Each number is 128 + 32 x the weight over its row's rms, rounded and kept within 0 to 255. Layers, rows and columns count from 0. The size above them is the row's rms in percent of the matrix's.

# layer 8 MLP up, 896x224, rms 0.0988, rows 323-353, columns 112-223
size [103  98 105 106 104 107 109  98 110  97  99  99  76  99  74  93  95 101 108  97 102  97 106  94  98  98 101 103  95  86 101]
[[101 124 115  98 172  94 149 119  90  46 162  85 106 139  94 142 172  79  69 137 163  90 122 128 140 153 165 178 159  83 134  82 177 119 154 159 153 100 168 162 165 137  97 120 143 132 189  61 171 121  88 147 146 159 114 119 129  68 149  94 113 105 129 127 103 104  85 106 125 150 162  56 153 190 126  58 119 113 137 126  84 119 101 129 141 173 190 138 127 180 147 165 144 173  24 109 172  81  99 110  85 129 177 138 195 150 145 104 156 113 145  83]
 [101  56 115 124  99 137 179  96 123 137 159 112 138 157 149  70  61 135 122 134  79 119 138 142 182 131 187  64 133 139 147 145  80 127  90 108 133 103 150 157 113  99 105 180 118 148 183 127 153  98 155  85 103 151 187 121 134 102 147  56 145 146 136 153 144 173 110 123 100 149  93  81  59 127 123 154 133 124 125 117 132 139 120 132 122  97 122 137 121 156 155 156 153 139  85 164 147 108  86 134 174 100 159 124 139 108 172 128 111 126 109 129]
 [ 88 150 141 140 119 141 211 178  75 136 117 106 101 110 161 102 143  93 168  83 122 176 125  91 158  57 129 166 107  78 115  88 128 104 192 218 133  94  97 107 116 109  93  71 114 118 113 143 100 176 147 144 147 168 115 152 156 110  85 150 176 151 130 105 155 177 104  97  76 113  93  95  93  82 109 196 112  94 153 160 116 101 158 164 110 122 121 135  73 124  87 162  91 162 127  92 163 139 100  95 105 145 112 175 140  99 176  96 115 163 125 107]
 [117 144 152 144 175 167 101 155 156 146 160 141 142  66 130 108 120 160 111  91 133 132 118  99  72 117 177 126 117  89 113 119  86 117 169  88 180 125 164 152 109  90 160 174 141 155 130  80 125  95 164 115 130 163  88 138 134 154 173  97 124 118 103 119 136 129  85 131  60 154  42  91 139 113 146 146 171 150 161 139 102  93 139 106 148 180  88 120 111 101 180 197 159 145  62 116  72 128  80 154  19 132 139 141 136 124 131 174 141  73 103 142]
 [146  80 114 171 111 174 193  64 136 156  95 113 143  88  99 200 155 136 155  89 151 123 139 151 186 104  85 109 121 143  79  89 122 112 150 166 126  39 135 151 107  95  77 152 106 173 154  77 132 101 100 165  87 123  99 102 133 145  63 136 117 111 120  77 157 127 123 144  98 141 100 128 119  93  22  94 138 162 119 167 158 148 121 129 151 165 103 128 124 131 147 142  98 113 155  83  95 151 128 127  89 137 145 113 101 181  82 138 134 152 150 135]
 [148 159 120 114 103 156 138 134 111  77 120 160  72 116 198 140  84 120 153 203 143 197 122 139  81 130 215 111  98 164 142 141 135  66 142 143 142 160 111  81 136 147  99 119 153 145  90 129 104 115 184 203 106  95 128  89 133 146 113 182 145  91 165 117 166 129  61 149  83 108 147 142 137 171 131 110 135 153 160  97 152 142  85 136 142 105  92 107 122 165 136  61  92 196 146 118 135 112 127 130 103 133 160 105 121 119 139 120  84 131 108 146]
 [148 122 119 102 166 209 153 127  94 187 113 175  99 141  81  99 107 188 108 124 145 127 132  59  71 126 164 124  95 138 154 153 112 113 203 107 165 132 140 121  93 124 139 104 147  81 126 145  40  88 160 164 119 132 166 124 158 159  43 147 101 151 176 132 203 153 146 162 163 158 176 117 114 120  66 150 143  87 162 174 129 144  62  76 123 161 114  87 137 117 109  99 106 105 165 125 140 106  96 127 120 117 124  96 131 139 115  94 129  78 161  96]
 [129 115 132  93 195 132 177 224 158  65 109  32  84 135 147 165 135 136 170 134 174 123 134 115  97  96 173 119  78 173 157 107 122 137 163  88 183 127 107 136  95 152 164 132  95  99 137 104  95 122  96 131  76 141  70 126 134 145 176 137  85 155 151  59  60  63 132 116  69 151 164  92 105 151 120 132 150 154  49 130 213 125 145 110 107 151 166 135 134 104 106  61  91 151 113 106 106 117  84 139 139 115 133 147 188 178 131  54 144 105 185 134]
 [129 123 132 129  83 149 110 187 106 150 149 127 117 138 135  79 107 151 187 118 125 110 165 140  78  88 101 164 147 170 162 114  98  84 127 102 116 101 156  89 146  84 175 176 132 108 142 104 139 161 126 110 149 132 143 172 105 138 156 162 185 120 116 148 157  84 122 160 168 109  72 112 203 128 112  94 128 143 140 172 119 157 210 124 129 108 181  74 129 151 102 132 178 102 120 124  90 119 110 147 110 118 160 153  97 114 109 134 110 179 108  80]
 [ 89 123 127 166  75 137 111 128 129 108 111 131  89  94 167 107 108 227  79 120 137  91 170 113 154 135  96  96  93  75 154 157 133 130 132  87 108 134 173 125 146  70 181 143 122 198 114 166 192  74 121 142 101  82 132 125 114 130 103 135 164 133 130 139 111 164  81 178 173 166  85  61 207  95 132  98 134 130 184 152 119  45 169 158 106 132 149 149  98  75 128 138 116 175 156  83 160 129 112  82 100 179  99 133 142 132 160 134 141 110 115  97]
 [109 160 134 111  99 164 135 138 147  81 127 130 120 103 150 198 142 140 111 150 121  67  97 121 130 150 110 142 101  72 156 140 156  94  95  82 207 100 152 119 166 167 162  95  98 164 143 144 146  95 155 144 140 146 116 135  74  95 151  95 149 117 124 191  82 131 122 192 155  75 143 105 135 201 122 142 164 133 219 164 120 149 104 154 160  63  81 148 197  88 104 152 106 111 116 109 107 158 176 124  76 142 122 156 119 150 182 102 111 113 151 136]
 [122 144 176 113 107 182  92 127 111 138 143 127 158 102 126 109 130  94  75 158 123 130 177 116 166 139  70 106 136  86 128 133 154  76 100  98 150 145 167 104 123  98 113 107 141 125 146 138 114 172 105  94  83 138 125 130 135 154 108 167 104 115 124 127 130 141 182 135 150 144 172  88 118 113 177 187  98 139  67 114 153 113 128 144 108 184 116 135 131 130 167  90 121  78 103  74 134  60 151 127 109 117  96 170 158 132 163 108  96 217 140 131]
 [180 137 155 136  93 123 107  98 150 106 132 103  78 160  97 134 158 149 128 111  71 163 128  67 119  63 130  47 100 199 144 136 125 166 108  93  76 109 101 153 121 147 160  98 163 118 119 117 118 157 115 127 165 123  96 133 142  86  94 110 132  98 174 125 139 161 194 139 128 200 153 143 157  90 125 102 176 149 148 126 136 140 127 132 130 163 128 119 169 115 123  94  97 143  54 124 152 142 122 166 146 162 121  99 150 130 150 121 107 124 193 125]
 [149 155 116 143 137 129 188 119 173 119  60 103 102 143 106 113 140 130 152 158 112 165 119  71 162 150 125 233 183 169 114  85 152 121 181 158 131 123  98 115 120 123 105 127  77 188 139 176 137 148 200  85 143 130 125  89 169 106 123 135 126 120 136 174 101  94 158 135 129 141 108 152  88 140 184 143  86 106 122 185 167 107 140  94 168 117  91 152 181 103 122 155 141  93 166 134 119 104 156 136 164 105 116 164 190  67 108 105  87 166 107 137]
 [208 136 182 118 156 140 174 163 110 164 170 130 112 169 101 123 161 118 166  61 101 136 123 144  94 125 130 151 109 147  98 105 114 148 161 120  82 153 116  98  59 148 120 157 143  89  96 131 104 196 114  76 171 118 157  99 149 125 165 139  84 142 131 152 150 161 159  66 109 109 100 132  99 129 142 101 142 182 173 134 131 138 152 135 136 153 101 153 127 147  95  69 122 154 119 124 125  76 168 184  92  47  69  97 148 139  73 192 120 183 150 138]
 [103 162  67  68  20 128 145 142 151 102 141 101 160 121 148 113  84 101 155 155 144 127 128 106 137  98 119 128 133 170 103 180 118 167 110 116  77 152  58 157 127  91 174 146 120 151 121 130 137 186 114 149 144 157  73 115 102  98  89 132 155 131 137 104  88 189 135 128 112 109  92  85  80 116 195 125 104 183 175  90 147 160  67 157  81  69  89 128 131 101 138  74 104 181 114 104 154 116 138 139 147 124 101 104 119  87 107 119 110 151 163 107]
 [105  68  83  67  83 189 170  85 169 126 114 117 122 153 129 106 104 130 172 139 109  65 159 105 106 133 140  90  93 168 138 128 104 112 160 117 160 158 123 127 129 143 132 149 150 114 103 128  90  80 144 134  89 163 177 160 157 143 123  71 130 151 136  88 152 154 173 162 120  92 224 151 128 144 160  92 119  86 187 131 100 143 151 129 142 192 153 121 149  73 149 182  80 159  96 153 137 101 165 115 132  62 103 103 148  82 170 124 121  92 139  84]
 [120 153  99 169 120  88 105 101 123 121 133  81 162 146 170 128 158 138  22 119 168 122 145 122 125 178 159  76 235 122 123 108 150 106 145 130 148 131 133 157 146 117 127 171 124 101  97  99 152 153 152 151 127 152  59 117  82  91 114  82 176  69 167 143  93 201  55 100 181  80 144 134 146 126 164 162 136  75 147  99 105  83 119 143  73 107  61 105 166 181 107 154 157 197 103 121 159 130 168 101  93  64  92  99 141 100 137 105 121 125  80 163]
 [187 132 125 176 179 167 127 151  23 122 111 112 152 120 124  84 107 101  86 135 184 140 148 176 129 132 139 174 105 205  99 150 148 178 167 137 161 131 131 106 104 110 130 156 106 144 134 157 165 124 111 151 127 134 155 126  93 141 123 140  95  56  69 130 102 131 148 120 116  93 148 103  94 122 122  79  99  93 116 191 164 154 120 124 112  98 148 141 165 129  51  95 114 141  86 108  95 101 151 135 111 132 113 111 160  98 111  87 139 175 106 187]
 [ 99 137 144 138 154 163 168  99 128 154  92 171 124  89 107 172 126 118 123 106 184 139 129 132 194 143  79 136 103 102 107 115 154 147 144 189 108 149 138  64 112 128 113 162 125 146  61 102 138  75 130 171  77 143 135 101  94  88 105 127 140 188 138 181  55 126  75  82 125  79 104 142 128  85 102 200 145  91 104 105  92 119 126 199  77 163  61 197 170 125 117 129  77 142 127 135 141 116 138 117 158 157 128 171 123 139  98 115 101  76 126  89]
 [114  86 151 103  82 164  88 154  53 136  95 134 168 173  80 169 128 105 189 131 137 163 138 163 155  67 114 147 172 117  85 110  64 144 116 131  94 136 137 100 114 118 153 106 169  96 183 131 155  46 111  83 192 162 137  83  80 172  80  98 181 118 139 124 217 108 107 164 117 145 159 142 150 118  89 146 139  94  84 132 122 226 116 191 117 129 136 113 139 166  95  92 116 110 165 163 117  99 148 131 105 123 175 156 134 177  95 100 107 152 116 132]
 [142 113 149 118 130 133 151 168 147 149 121 143 133  60 144 101  82 123 138 187 104 108  64  66 111 106 110 132 127 122 116 142 132 162 123 116  94  90 123 102 167  95  99 131 124 119 109 175 126  81  97 147 111  58 177 118 113 166 136 105 123 135 152 131 148 179 132 147 129 120 120 122 147  89 116 120  96 156 181 173 161 123 139 120 139 132 156 152  74 129 123 121 193 113 112  88  96 144 142 123  66 153 133 118 215 156  95 167 157 127 126 153]
 [137 118 134 104 126 142 138 132 144 124 141 132  65 191 179 131 121  93  88 133  72 112 130 107 120 164  73 136 128 159 142  98 152 132 140 104 170 120  85 110 133 104 130 130 173 169  92 139 156 117 213 169 133 133 101 116 133 157 176 173 130 111 162 130 147 133 116 192 115 115 133 149 186 158 112 118 138 103 167 136 123 100 101 114 202 154  75 113 121  24 152 115 132  85 121 143 164 136 179  92 124 137 157 149 136 155 109 143  89 143 124  99]
 [118  86 150 122 166 180 144 166 145 164 108 129 116  95  99 104  94 116 143 149 169 108  95 123 143 146 172  35  99 139  85 120 115  59 179 146 144 179 118  99 111 151 147 178 228 113  92 154 154 144 133 123 152 111  76 124  67 102 199 152 193 126 108 149 105 171  95 149 158  69  92 139 151 121  79  95 134 130 144 191 179 171  87 102 119 117 123  94 120 160  95 132 109 143  81 147  94 147 110 109  48  95 116 119 144 172 136 115 130 145 141 102]
 [140  90 108 141 158 145 168 127 114 109  56 128  95 104  99 105  97  99 127 127  90 144 121  86 190 129  94  60 114 116 181 115  79  85 164 151 146  80 142  57 122 127 189 180 104 183 145 132 154 144 147 104 166 158  82 135 202 180 160 148 176 143 177 163 122 185 128 194 138  73 163 162 111 182 124 160 117 155 131 110 127 149 158 116 168 125 121  74 179 124 122 136 168  59 153 153 150 146 126 159 168  98 137 150  51 146 187  84 144 128  74 100]
 [108 124 192 175 161 147 104 137 156 125  88 119 160 147 122 104  93 140 157 147 139 146  94 139 153  95 191 130 104 118 143 133 159 101 137 109 129  56 121 136 109 111  72 125 198 157 133 150  87 135 163  87  97 103  99 121 158  91 186 102 107 214 121 105 110 137 153 134 170  83 154 115  99 151 171  95 121 126 110 163 165 158 178 119 150  73  88 135  84  97 149  81 175 102 148 113  84 150  57 153 105 167 135  94 129  96 108 142  94  85 117 100]
 [136  65  96  78  73 148  97 107 181 182 180 138  92 111  90 130 152 172 110 112 111 137 165 131 100 168 179  97 108 148 160 100 138 180  80 161 159 153 193 125  80 114 115 134 131 127 124 177 116 115 142 137  87 113 163  89 172 133 123 177  84 155 110 110 132 167 101 117 196  87 178 113  85 107 172  94 104 101 107 136 157 141 166  80  99  68 136 165 138 112  84 152  71 158  99  56 123 150 148 103 144 123 149 137  98 131  86 169 150 121  76 141]
 [ 85 132 103 140 154 121 111 105  99  91 165  85  80  65 145  81 136 100 179 178  81 113 159 113 121 110 101 179 111 148 126 148 116 191 125 125  53 178 121 153  78 138 148 154 144 154  94 136  86  77 145  37 154 116 138 124 164 158 144 114  95 140 124 216 153 141 110 141 119 146 125 161 153 119 112 203 153 127 131 161 174 138 124 167  96 101 207 107 157 183  49 119  74 142  98 178 136 128 102 141 149 136 130 122 174 159 157 158 138 142 178  98]
 [113 143 113 129 148 158 184 183  46 132  97 122 203  98 122 122 100 147 171 149 103 142  94 155 133 108 142 176 152 105  85 122 108 118 223 139 118 150 122 117  91 114  83 128  66 148 113  88 115  76 128  93 123 116 152 106 103 137 201 227 118 159 196 129 138 143 126 143  83 119 156 153 147 138 154 113 104 131 145  59 140  71 101 187  99 132 147 164 167 102 116 139 124 131 106 144  96 157 149 107 146  99 113  52 123 149 159 139  80 159 144 174]
 [126 100  66 154  93 192 149 129 188 129 122  66 105 159 127 128 187 120  65 109 135 150 137 154 191 135 163 164  87 103 141 122 108 129 157 152 163 113 103 121 169 105 120 131 100 148 136 137 164 128 165 163  42 127  53 156 122 125 126  92 155  99  90 119 102 124  94 141 161 120  49 162 138 106 174 131 112 127  91 115 155 122 129 105 117 128  56 144 117 126 100 126 100 125  88  86  63 137  73  66 112 135 101 178 139 151 149  80 132 113 128 111]
 [188 129 156 108 104 138  73  63  99 134 113  95  96 137 104  91 107  89 109 179 107 104 122 153 217  82 132 188 139 112 132 100  46  96 117 124  52 127  78 110 128 143  84 139 116  65 164 131  80 123 130 110 169 211 132  98 132 101 119 133 156  98 165 126 171  92 127  88 139 124 163 109 121  89 143 133 125  91  82 180 145  93 159 133 151 143 129  88 149  97 139 111  90  88 133 148 121 159 113 192  91 127 165 103 123  88 133 122 156 100 118  87]]
# layer 8 MLP down (transposed), 896x224, rms 0.102, rows 323-353, columns 112-223
size [108  99 107 100 106 107 111  95 104 100  98 100  79 100  81  92 105  93 109 102 107 100  93  91  96 108  91  96  99  95 105]
[[194 167 125  98  93  91 158 113 149 114 121 111 145  90 112 122 128 120 158 116 107 135  98 153 120 163 119  73 242 116  95 165 119 158  68 168  98 137 126 161 150  97  55 164 172 141 106 140 125 128 175 164 153 139  75 115 163 134 103 122 139 124 132 104  97 138 171 127 113 130 123 179 150 114 118 130 220 146 111 144 144 113 155  86 142 170  94 104  80  96 148 124 144 125 146 174 136 140 129 114 138  84  98 155  93 162  97 170 161 125 163  96]
 [166 113 138 132  65 158 114 157 134 147  71 161 104 152 125 181 166 134 123 135 118 100 132 153  99 172 138 109 178  96 164 113 109 139 133 162 109 133 117  89 117 115 133  78 120 116 109  62  95  97 138 169 117 124 101 105  80 124 111 116 176  69 133 104 123 108 122 114 205 103 139  87 109 128 151 158 112  90 146 143 113 109  91 129 101 167 163  68  72 134 126 138  80 120 149 130  68 137 172 108 118 163  96 133 132  86 114 155 104 113 114 105]
 [133 159 159 175  82 138 141 187 161 160 171 173 173 131 142 133 108 122 131  94  85 157 148 123 122  87 140 127 137 107 168 122 118 117  85  78 181  97  96 146 186 137  92 166  92 122 122 121 173 122 119  95 107 145 147 176 133 108 132 147  95 135 127 132 105  94 150 172 143 111  92 196 131 133 109 136 111 150 137  67 143 136 115  98 191  95 189 110  96 131 198 159 128 117 152 118  99  97  76  99 144 141 117 138  91 119 192 105  97  87  94 139]
 [ 93 127 189 121 161 143 137 136 129 154 173 141 158 179  93 124 129 132 147 109 153  98 179 165 112 117 150 125  52 166 134  80  99  79 127 219 112 135 111 107 194 118 152  87 150  75  84 131  76 142 120 148 128 147 149 157 162  90  91  90 115 105 113 113 155 143 142 103 152  95 156  94 174 150 148  81 137 116  97 203 106 113 151 117 139 167  76 154 197  99  67 147 185 113 127 144 176 157 188 147 176 103 128 111 151 163 113 127 191 132 156 143]
 [103 170 160  91 144  85 101 218  96 183 159 154  94  82  91 107 118 177 132 175 108 163 111 135  90 121 129 202 117  90 141 150 123 167  98  67 112  99 100 152 131 148 120  52 145 138 119 132 165 167 116  98 111 137 192  80 106 154 159 124 167  88  99 164 154 155 160 129 155 113 117  47 161 112 119  99  99  99 187 164 129 157  92 152 118 112 143 134 136 134 136 163 131 176 129 134 155  99 127  94  32 124 109 121  67 123 147  98 112 108  84 109]
 [154 194 125 166 120 131 135 157 123 151  51 165 173 122 183  78 156 159 125 151 140 175 118 124 193 167  63  96  76 147 181 122 130 159 199 119  94 108 168 121  55  99 180 130 126 165 133 150  97 187 154 105 101 127 138 118 120 148  98 172 111 101 118 198 108 105 185  59 142 165 124  91 107 126 203 138 150  86 135 151 104 133 218 150 145  96 116  94 115 157 144 112 139  98  61 143  99 204 165 147 154 137 101 107  86 157 115 126 138 100 118 150]
 [105 115 143 141 163  86 103 156 133  55  90 163 162  52 165 136 128 111  73 115 141 162 108 143 100 117 119 136 168  71 151 120 174 124  95 138 106 136 144  96 140  76 136 196 167 154  90  86 117 188 106 113  98 134 102 159 107 122 225 104  97 161 100 137  70 123 125  80 118 125 176 104 116 120 178 101 163 139 142 113 151 125 115 128 137 131 144 138 139 135  64 111  97 191  67 161 102 146 130  54 124 152 164 163 142 190 115  83 107 147 171 135]
 [165 112 128 105  78  97 174  94 102 109 134 144 114 182 131  96 117 122 110 182 102 144 114  85 142 104  89 159 172 145 122 108 118 136 111 115  99  80 137 167 120 124 139 136 117 135 152 154 199 151 156 120 131  78  97 185 171 117 133 103 164  70 154  83 126 132 119 158 144  38  55 146 146 171  96 158  82 125 129  95  72 185  59 110 121 146 138 138  61 140 121 155 100 134 152 141 134 139 152  68 102 175 208 117  87  71  74 140 100 123  56 148]
 [161 156 107 120 102 104 130 152 170 112 155 151 182 114 124 209 145  86 116 118 108 135  65 152 158 156 150 118 159  59  87  96 146 142 175 119 189 150 109 136 148 109 104  92  65 108 104  92 118 136 168 134 129  89 137 131 111 117 124 133 112 135 156  92  78 142 123 144 160  97 140  98 158  92 155 150 138 176 121 145 113  75  82 126  67 119 106 124 140  86 140  53  78 173 119 157 100 104  89 148 184 170  93 125 144 143 105 160 149  90 171 112]
 [114 127 108  63 149 107 128 112 171 120 107 127 108 123 111 145 144  84 113  95 149 100 133  96 155  64 111 118 127  92 124 145  98 105 147  94 167 103 128 133 139 150 118  89 153 120 143  91 177 127 145 115 164 110 152 110 143 146 129 133 171 138  77 154 177 105 193  97 118  96 179 113 151 170 118 183 147 149 105  97 117 152 165 144  99 171 121 151 152 135 181 103 117  79  80 120 144 121 161 154 140  89 144 116 120 116 102 137  72 107 112 155]
 [ 94 134 162 157 135 115 111 110 149 130 101 131 170 130 104  82 120 176 154  69 114 104 172 167 152 234  97 110 123 127 129 122 137 138 105 157 106 104 112  56 136 139 123 172 145 136  87 140 123 190 132 159 156 137 187 110 162 133 137 128 168 166 149 129  70 150  77  81 171 168 149 119  99 143 193 131 100 158  83  86 107 164 157 154 120 138 111 108  95 129 170 142  70 131 173 123 123 201  62  90 130 155 174 146 163 141 110 153  88 123 116  85]
 [156 130 135 137 145  73 121 169 175 139 156 124 158  91 147 171 112 136 131 141 114  87 172 117 102 130 182 138  67 105  82 154 127 152 161  95 117  64 172  85 165 180 145 176 149 107 119 134 165  94 152 135 108 161 123  89 120 104 112 108 107 161 111 115 112 105 116 145 151 122  77 166 154 116 156 158  92 119 160 122 132 169 130 113 202  91 124  94 155 185 112 143 149 228 129 137 147 167 111 128 122 131 181 137 127  67  97 156 151  83  50 102]
 [ 69 160 133  87 137 109 162 160 153 108 111 159  89 168 168  83 150 100 105 132 202  98 178 149  97  98 104 131 110 128  89  82 181  89  80 134 150 129 137 125 121  84 115 113 108 156 104 133 121  92 139 179 122 163 159 156 141 156 159  97  68 116  96 109 126 168  57  93  97  99 121 103 219 167  78 109  86 155 111 127 121 108 134 161 129 179  84  75 209 129 131 143 172 128 143 163 133 128  93 109 156 149 187 112 101  78 109  73 105 115 142 104]
 [105  54  89 133 136 102 142  60 108 107 129 121 173  97 105 110 144 131 112 129  97  96 154 186 183 128 177  77  70 163 128 158 130 130 151 106 108 166 144  99 131 133  47 108 129 112 133  67 143  97 121 114 102 117 121 173 131 139 102 166 182 151  93 100 112 124 127 112 125 120 150 124 157 112 151  98  99  99 166 132  60 106 118 121 159 137 179 111  98 112 112 152 111 197 134 139  81 195 150 146  94 118 134  65 110 122 155 115 162 137 113 125]
 [ 81 120 114 159  93 141 142 114 155  64  99 118  91  72 102 197  77  72 125 132  87  78  55  91 142  79  84  97 142  90 161 123 107 114 168 116 127 135  79 130 139 106  93 110 106 135 144 142 116 110 137  91 157  97 118 135 195 132 146 179 132 146 107 170 160 119 115 164 120 142 136  86 147 123 197 112 144  80 109 148  99 147 145 141 121  71 152 136  94 166 129 109 155 129 194 111 176 155 104 112 115 194 163 164 166 118 104 150 124  80 108  96]
 [215 118 134  96 154 129 134 183 167 154 104 125 192 125 161 125 114 109  72 144 122  93 161 117 132 149 112 175 133 100 173  99 127  83 129 129 161 155 166  98 137 136 104 120 148  55 149 160  58 157 121  75 120 164 155 123 134 102 193 150 138 111 111 123 118 124 119 118 128 115 125 129  95 137  96 162 137  91 116 115 106  85 176 158 171 176 187  82 117 104 131 121 148 158 160  72  95 157  80 110  91  94 181 125 122 169 185  87 172 131  91 146]
 [ 94 155  84 142 127 132 147 157 186 109 114 127 197 148 128 146 131 111 145 139 135 124 116 119 151 129 163 167 129 143 147 139 138 171 150 117 148 151 155 151 129 163 174 127  84 157 137 139 135 114  93  86 125 138 136 107  90 140 131 114  93 207 175 138  63 126 181 159 177 142 142 156 107  48 119 136 168  71 131 186 117 129  87  96 102  99  77 116 127 134 169 120 139 125 103 115 118 111 121 161  83 176 165 115 113 111 174 137 116 147 137 133]
 [103  60  84  94 123 151 107 177 141 180 126 122 147 111 154 137 139 135 188 130 134 107 133 125 136 106 142 125  69  81 119 161 156 164 113 144 106 127 171 128 128 104 122  81 138  89 146  97 132 134  93 146 110 131 148 156 125 231 149 162 117 162 108 144 213  63 203 124  67 180 136 165 115 169 109 136  99 161 119 139 167 195 146  99  93 116 159 129 131  71  99  84 115 115 163 134 162 115 172  96 136 144 119 165  86 127 156 154 155 118 113 140]
 [118 103 109 150 139 109 125 201 147 120  83 158  73 129 174 115 155 156 136 142 144  91 208 117  98  93 106 162 165 116 168 134 130 209  92 117 141 113 129 127 129 165 119  93 136 144 162 111 146 109  65  85 141 123 126 164 156 147 106  84 132 180 117 143 145 111  81 109 131 151 131  89 119 184  71 121 125  82 142 140 137 120 121 123 135  90 101  84  92  90  60 149  57 164 167 143 122 131 231 239 169 128 141 117  73 127 189 157  74 205 127 147]
 [108 147 125  99  81 155  86 141  89 135 125 112 107 130 128 139 130 171  83 119 125 138  62 108 132 165  98 106 131  79 124 113 136  78 123 119 141 137 142  99 120 123 120 126 157 161 118 143 161  92 134 170 174 163  86 162  63 131 135 117 124 131 146 121 157 163 144 122 177 187 131 107 187 136 120 181  82 143 142 143  85 109  82 113 187 181 134 170 116 125 119  86 128 111 109 166 124 140  42  95 156 165 191 157 114 174 113 138 135 161 155 104]
 [169  76 113  91 124 108 159 137 170 117 110 136 140 113 149  53 143 221 119 153 161  97 124 134 156 167 135 149 198 168 131  81 108  93  83 156 180 135 162  94 119 113 165 149 130 159 117 135  79 190 107 124 109 144  97 143 172 112  94 173 164 116 112 106 105 113 132 146 152 151 139 168 151 189 124  79 147 145 111 160 114 164 171  81 105 125 189  95  64 147 118 115 117  92 145  89  87 162 141 129 125  95 157 125  91  56 133 169 141 168 159 102]
 [122 112 133 122 167 136 102 127 148 190  86 198 156  52 125 137 132 124 111  87 134 135  92 127 118 128 181 105 108 173 107 108 123 157 109 125 120 158 172 116 162 116 210 100  96  87 123 148 112 137 162 121  98 117  60  44 154 138 165 126 141 150 147 176 173 107 144 142 194 143 146 143  47 111  77 167 143 142 134 168 124 115  89 137 111 125  99 197 119 130 125 134 172  85 136 155 174 101  99 159 116 110 112 120 111 160 195  92  75 129 154 125]
 [115 138  72  83  91  50 102 144  86 122 207  99  67  89 119 103 162 170 108 142 137  89 132 169 133 107 104 147 130 111 100 117 146 162 116 165  91 105  79 150 111 123 130  89 140 117 126 138 125 129  77 156 106 172  55  77 114 105 149 127 122 145  81  94 102 116 121  63 149 112 124 111 143 113 107 116  75 136 136 170  94 122 124 106 140 167 155 130 129 103 107 147 115 147 109 113 161  96 184 140 140  87 183 166  85 148 138 141 199 136 152 109]
 [182 112 107 156 140  64 110 162 103 105 170  99 168 138  94 112 161 104  99 101  75 151 121 130 110 108 103 183 153  74  96  93  97 147 124  74  80 111 183 156 144 102  98 157 161 112  82 142 125 141 119 120 138 118 135 153 155  84 172 123 108  82 142  97  84 124 109 154  99 159  88 143  94 130 171 155 148 130 115  73  87 111 145 163 147 131 110 153 108 122 139 136 126 112 152 126 179 116 167 153 126 174 201 107 132  84 137 104 120 181 167 134]
 [137  83 180 178  84 131 108 176 126 185 165 103 162 145  43 197 101 121 139 138 102 118  87 137 132 185 146 131 136 139 121 128 133 159 162 142 172 119 123 190 130  77  69 145 122 156  90  61 107 175  73 141 124  93 105 154 108 163 119 124 119 138 109 125 106 100 167 122 113 174  87 136 126 138 135 132 117  87 144 171  95 143 163 188 132 143 156 165 117 113 147 129 174 141 106  76 100 126 101 108  85 101 171 125 211 112 140 152 102 153 101  62]
 [103 109 122 101 107 132  97 101 127  83  62 121 138 139 112  75 154 149  35 198 126 119 115 182 162 137 122 202 146 143 132 155 176 204 101 124 115 124 157  88 129 154 156 159 145  83 154 101  81 114 179 112  99 124 109 119 127 126 123 133 143 124 195 138 190 107 101  95 133  73 132 140  99 125 108 137  76  97 168 123 113 134 134 103 141 126 181 152 179 113 137  95  86 203  84 131 159 103 157 121 124 103 137 134 148 134 107 165 113 147  72 102]
 [163 104 116 152 138  93 165 155  78  70  61 179 168 178 106 140 149  58 132 135 148 142 140 151 129 139  76 120 144  94 142  84 132  60 165 100 111  98  97 106 142 129 100 106 150 132 126 108 105  95 117  81 159 127 161 140  90  88 158 114 170 118 112 111 111  94 142 116  88 126  57 110 149 156  85  99 169 151 171 133 123 140 140  92 159 117  61 143 152 124 101  98 152  75 144 140  82 171  95 169 153 152 158 156 122 144 153  42 128 156 132 150]
 [143 122 139 126 134 152 116 149 163 149 160  92 158 190 115 171 156 122 116  97 126 114 120 110  93 138 112  99 154  99 160  65 119  94 168 150 177 137 140  84 109 157 123  89 138  97 147 126 151 108 157 113 178 128 108 129 137 137 102 114 147 165 136  95 207 141 159 160 139 110 109  96  74 173 121  26 118 166 138 105 136 101  83 115 107 167  76 126  64 112 135  83 109 179 146 137  66 121 134  98 122 167  93 137  76 142 114 134 184 174  59 130]
 [144 136 122 109 126 145 126 147 141 121 187 120  96 141 113 162 155 155  88 111  87 116 152 140 176 177 104  89 162 124 101  86 130 110  89 116 126 151 121 148 165 133 158 127 132  84 140 111 114 141 119 128 129 148 121 144 179 120  82 103 113 132 109 137  91  82 111 202 118 107 191  77  65  95 162 129  68 133 143 141 146 121 160 119 148  95  98  43 126 156 139 164 177 119 139 147 164 148 107 114 156 133 147 128 207 167 128 140 187  89  77 112]
 [160 162 147  98 118  63 139 120 125 146 135 158 160 137 132 125 139  90 108 159 155 153 115  82 126 135 143 153 176 154 124 187 140 107  99 148 111 161 125 132  77 124 156 162 101 113 154 191 127 144 163 114 169 130 124 152 161 135 158 137 122 110  76 127 151 126 129 152 162 147 184 101  78 146 111 112 171 212 111 143  73 110 120  63 125 139 183  68 146 159 161  96 122 132 170  90 178 116 153 197 155 175 137 103 164 142 155 137 108 126 131 146]
 [119 180 124 115 228 118 130 113 111 166 113 131 170 108 161 156 142 182 126 161 151  92  60 135 138 163 161 100 147 101 137 125 168  56 143 135  98 115 160 133 197 134 117 155 153 146 125 136 110 159 132 171  93 111 102 199 127 117 150 141 124 156 101 165 123 134 134  92  98 100  68  92  93 157 141 150 128 221 104 137 126 204 120  74 104  83  89 111 130 144 151  94 162 151  76 140 104 102 127 153 146 136  54 142 109 151 108 115 139 110 122 112]]